{"n_layer": 18, "d_model": 192, "n_head": 2, "n_kv_head": 2, "head_dim": 96, "d_mlp": 512, "vocab_size": 8192, "activation": "geglu", "norm": "rmsnorm", "norm_place": "pre", "norm_eps": 1e-05, "positions": "rope", "rope_base": 3500.0, "rope_fraction": 1.0, "qk_norm": true, "attn_scale": 0.152, "bias": "none", "tie_embeddings": false, "parallel_block": false, "extras": ["capped logits"], "init": "normal", "init_std_qkv": 0.036, "init_std_o": 0.006, "init_std_up": 0.036, "init_std_down": 0.00367, "optimizer": "muon_variant", "lr": 0.00683, "lr_mult_qkv": 0.4, "lr_mult_o": 4.0, "lr_mult_down": 2.0, "beta1": 0.93, "lr_head": 0.00458, "grad_clip": 2.0, "warmup_steps": 22, "schedule": "wsd", "decay_fraction": 0.587, "decay_shape": "linear", "final_lr_fraction": 0.0, "batch_tokens": 65536, "seq_len": 1024, "doc_mask": false, "train_tokens": 263200000, "steps": 4017, "dataset": "wikipedia_en"}
Each number is 128 + 24 x the weight over its row's rms, rounded and kept within 0 to 255. Layers, rows and columns count from 0. Numbers have three digits each. The size before them is the row's rms in percent of the matrix's.

# v: layer 7 attention value, 192x192, rms 0.0886, rows 168-191, columns 96-127
# o: layer 7 attention output (transposed), 192x192, rms 0.774, rows 168-191, columns 96-127
# gate: layer 7 MLP gate, 512x192, rms 0.209, rows 0-8, columns 96-127
# up: layer 7 MLP up, 512x192, rms 0.214, rows 0-7, columns 96-127
# down: layer 7 MLP down (transposed), 512x192, rms 0.386, rows 0-7, columns 96-127
v168 084:093137129096151117199144130095123157137162081187109127096119133104169152137142100148094113130132
o168 085:124148086147089112141092099083122150115110109134100084105129112126120105160129151147133144181148
v169 095:096116133112147127146126115106078068124129114143136111148111110134090131092122070145122162085146
o169 094:138095107123131132101069137115101094137107191152122092127139094150076085158111131157095194147145
v170 097:140091120102140143145139109110121116085157138095132157135110120142081132163118113148125162113118
o170 097:114127145147129139140118104107142116127116142135128162113137126073152079150137142142100143110123
v171 102:102127116151117160157121124140105116165158139083133159106103141103073149155157152151129138132129
o171 100:137129160144142110110134160096081103149128171111132120142096138136101141132112092163124121141095
v172 089:115140128201126128099168142136115102130116136137158137128142145130077123108140132117159127086134
o172 091:154137129181119127123121134099129156149120172101126091155133177144134106126131124133148109091161
v173 091:124188137116105132168146107116111144151084084146071151130109102151152146106113112153127130121103
o173 095:099092150124089181185159103097138120151131125145112150098146129153107143120122142117109144129076
v174 094:128113128138095121126067123118164123113124101146160094140110139072126166111175138098133114131169
o174 095:134120156105156150119117153113139159094131115104122111122153132134144099118128090127143127116153
v175 092:114162123145149124118146159133132092136071133131131157132137149120104112082105079116130142089144
o175 088:179145138133140117141072120135131137129123168124119097158091113149147129105170122122068178128099
v176 088:128146184152121102147129108102139143107140103173140152135143098111114150154076123097153148111146
o176 085:115138102091147120129135146141149091124125110092096126148128126175129163120113119115124090092138
v177 100:145094104126151118143099137137133119102146131122123140100142122101112093150147152166094150128136
o177 097:158096075130116123123119165144139159115165147171110164115094099124124112117114176155114099165140
v178 088:104155139141164157175142141100112131125123111129094137114090095133131132124117125104131149154087
o178 087:118174128180110092201125107153115120107078136115118163111116145172110133111113115106093165161126
v179 091:139108123099107129121122103143141122165125134108127134111147114126162113100164133140104141150135
o179 088:116096118115100104143131130148140144099131082153134134112141117139128089138166099113117169127139
v180 086:148131121112108107070141110103112099125132098171067130069123145150133106129140100107119128125156
o180 081:149131124067124103115105103120125121122138128118095087145153137156155105120171130107148150105115
v181 095:146143126094145130092157112114130134142168101119161114105100134149160120105102117154141142118150
o181 090:115103147115135144104144140132117127153144099144164101106121088173112103099157102139104187126161
v182 098:110129134132138094177123143168132126094119125155123129108115109106113112121143107123131150137146
o182 098:139173130124110138142076143127095151099153108094086105099085140139133130130143090180146139163142
v183 085:101139108159105092121104155141133085121150137144129148159171137137107140111091120148122148145149
o183 085:159114133117142101107103153095127131101104151106111092203106132141163134142073132143156154152116
v184 087:088143106154121128170109139125144118129131152119096142151137152159173140173125104151144131110172
o184 088:125130142143166119145127133133131108132143133109094104173087124128125121136093104096158146150091
v185 100:123130144127098078143132100162146134133093159114131113103128146143094141089099122127134131128093
o185 097:111107128137110129123129126145116120092131145150140106113094122104143122073165156142137134094128
v186 095:108145137129109115169120090131184116133165124118111115077100110097114125163147118197110117092148
o186 092:102121138123061140153143118160133120088129142157097103090141137147123126104096137177124155129158
v187 091:121125143124142084124102142153118108108177154129126125169129150120164149100131083132118142155112
o187 092:147124145089124112117054143132144134118115153124121080127135082154083130115098155099127135131119
v188 090:104131117101134141201103142118134136145072113122158069137090098174137114146135122124122127128098
o188 093:103135131186130156139087148118144138166154142174134136145118106170130111139163126106178090161143
v189 095:127108128136096109154091120094082141145143130168101180128133140140162141116087145093140125082147
o189 099:149135133092129115166141145125154099104149150101162146127167119190141100149125177134136129083101
v190 092:181082112132129123146107127129166126133177168109179115130160130128115115124139159102133120140172
o190 092:148122143109104115139128138178123129159142137152157162127151122126105126123118130137135086109150
v191 092:086160136154084127183100133076109103097187157124150093131147128117155123135122151107158098122143
o191 094:148137123132135117084089103141129167134180166137147128174165138142136175077126111116166106135144
gate0 100:096124114108126120088129148128109137162119136088095125149095153153120197166116092168165095166113
up0 101:132134141123153106112113131155123128104118157139108081123110182141121118189134102110091180127164
down0 105:161135130129130087132141149153110138172111133119134083154111117117114158172136127088117183127144
gate1 104:113123141087128125130160108113136116150117155172131121137092123127139112091135180121124131172158
up1 100:093166126178178119115128117117138156156158140119111102149103128122150092103144156154139143114065
down1 103:132120131136140127103145118131141137156151081126152097092125144120145163116115154100113181088132
gate2 098:141104092118160113147099118141128118112121094157120104131142152116134177063139115134176177127135
up2 097:156124124150107128139149140174132116124138118090135156113108137148127115157122128136098111130109
down2 100:086141117103138117133096106116160115120113108124082114073119203125088120112134138125137132147121
gate3 113:136109146132116088176105127112123110129104132147102127093144140146162141106132149169125132137098
up3 135:132144115138108160103139123156125111129157136097146139173149131118123115145116110109121116099112
down3 102:192156124141090156090135129151107125119162109104138139157120139130115114130100084116116126131109
gate4 101:111163110152148111086147098094114117129105129086094160128075099107121130124137123161127150171115
up4 099:099116113136090132126104092129087129143154150137084114130080156107087156137130110155085117181128
down4 093:121138132127125145159152160145144116086118145138113153136121112136099189123138088126160149116121
gate5 103:127104124129145078111112111081150069113115140094113165150155173170098160137108141134146153096125
up5 100:148134112176162112123129124147154114140135147129124141144134128156101138136141127150161097153122
down5 099:117148102164140114129148121106097143162125136119129100131096103088083123117118112137155114140157
gate6 141:098133146169128130154111131077153136126091156176107120113139137129144131117153149152113140134110
up6 157:086124107127115127111150138152119117111150158090130137189161125145107135156106089114160063119135
down6 122:187156113137129154089098156154120114122168162127134119142115126157140130107125082105119144086120
gate7 099:120128104142162152135116133160077149094127146123132117113144094104191102145085145119136131132130
up7 094:120137150135131130167103138112126118174140179120074149102091145108143101119114175132099116136134
down7 097:121113124130146121120129109122135129110148169094120151115128160107157142107119133110078127126110
gate8 104:132149149103159125154147133105113139154076106146116107145166109144110088146146152110156166117149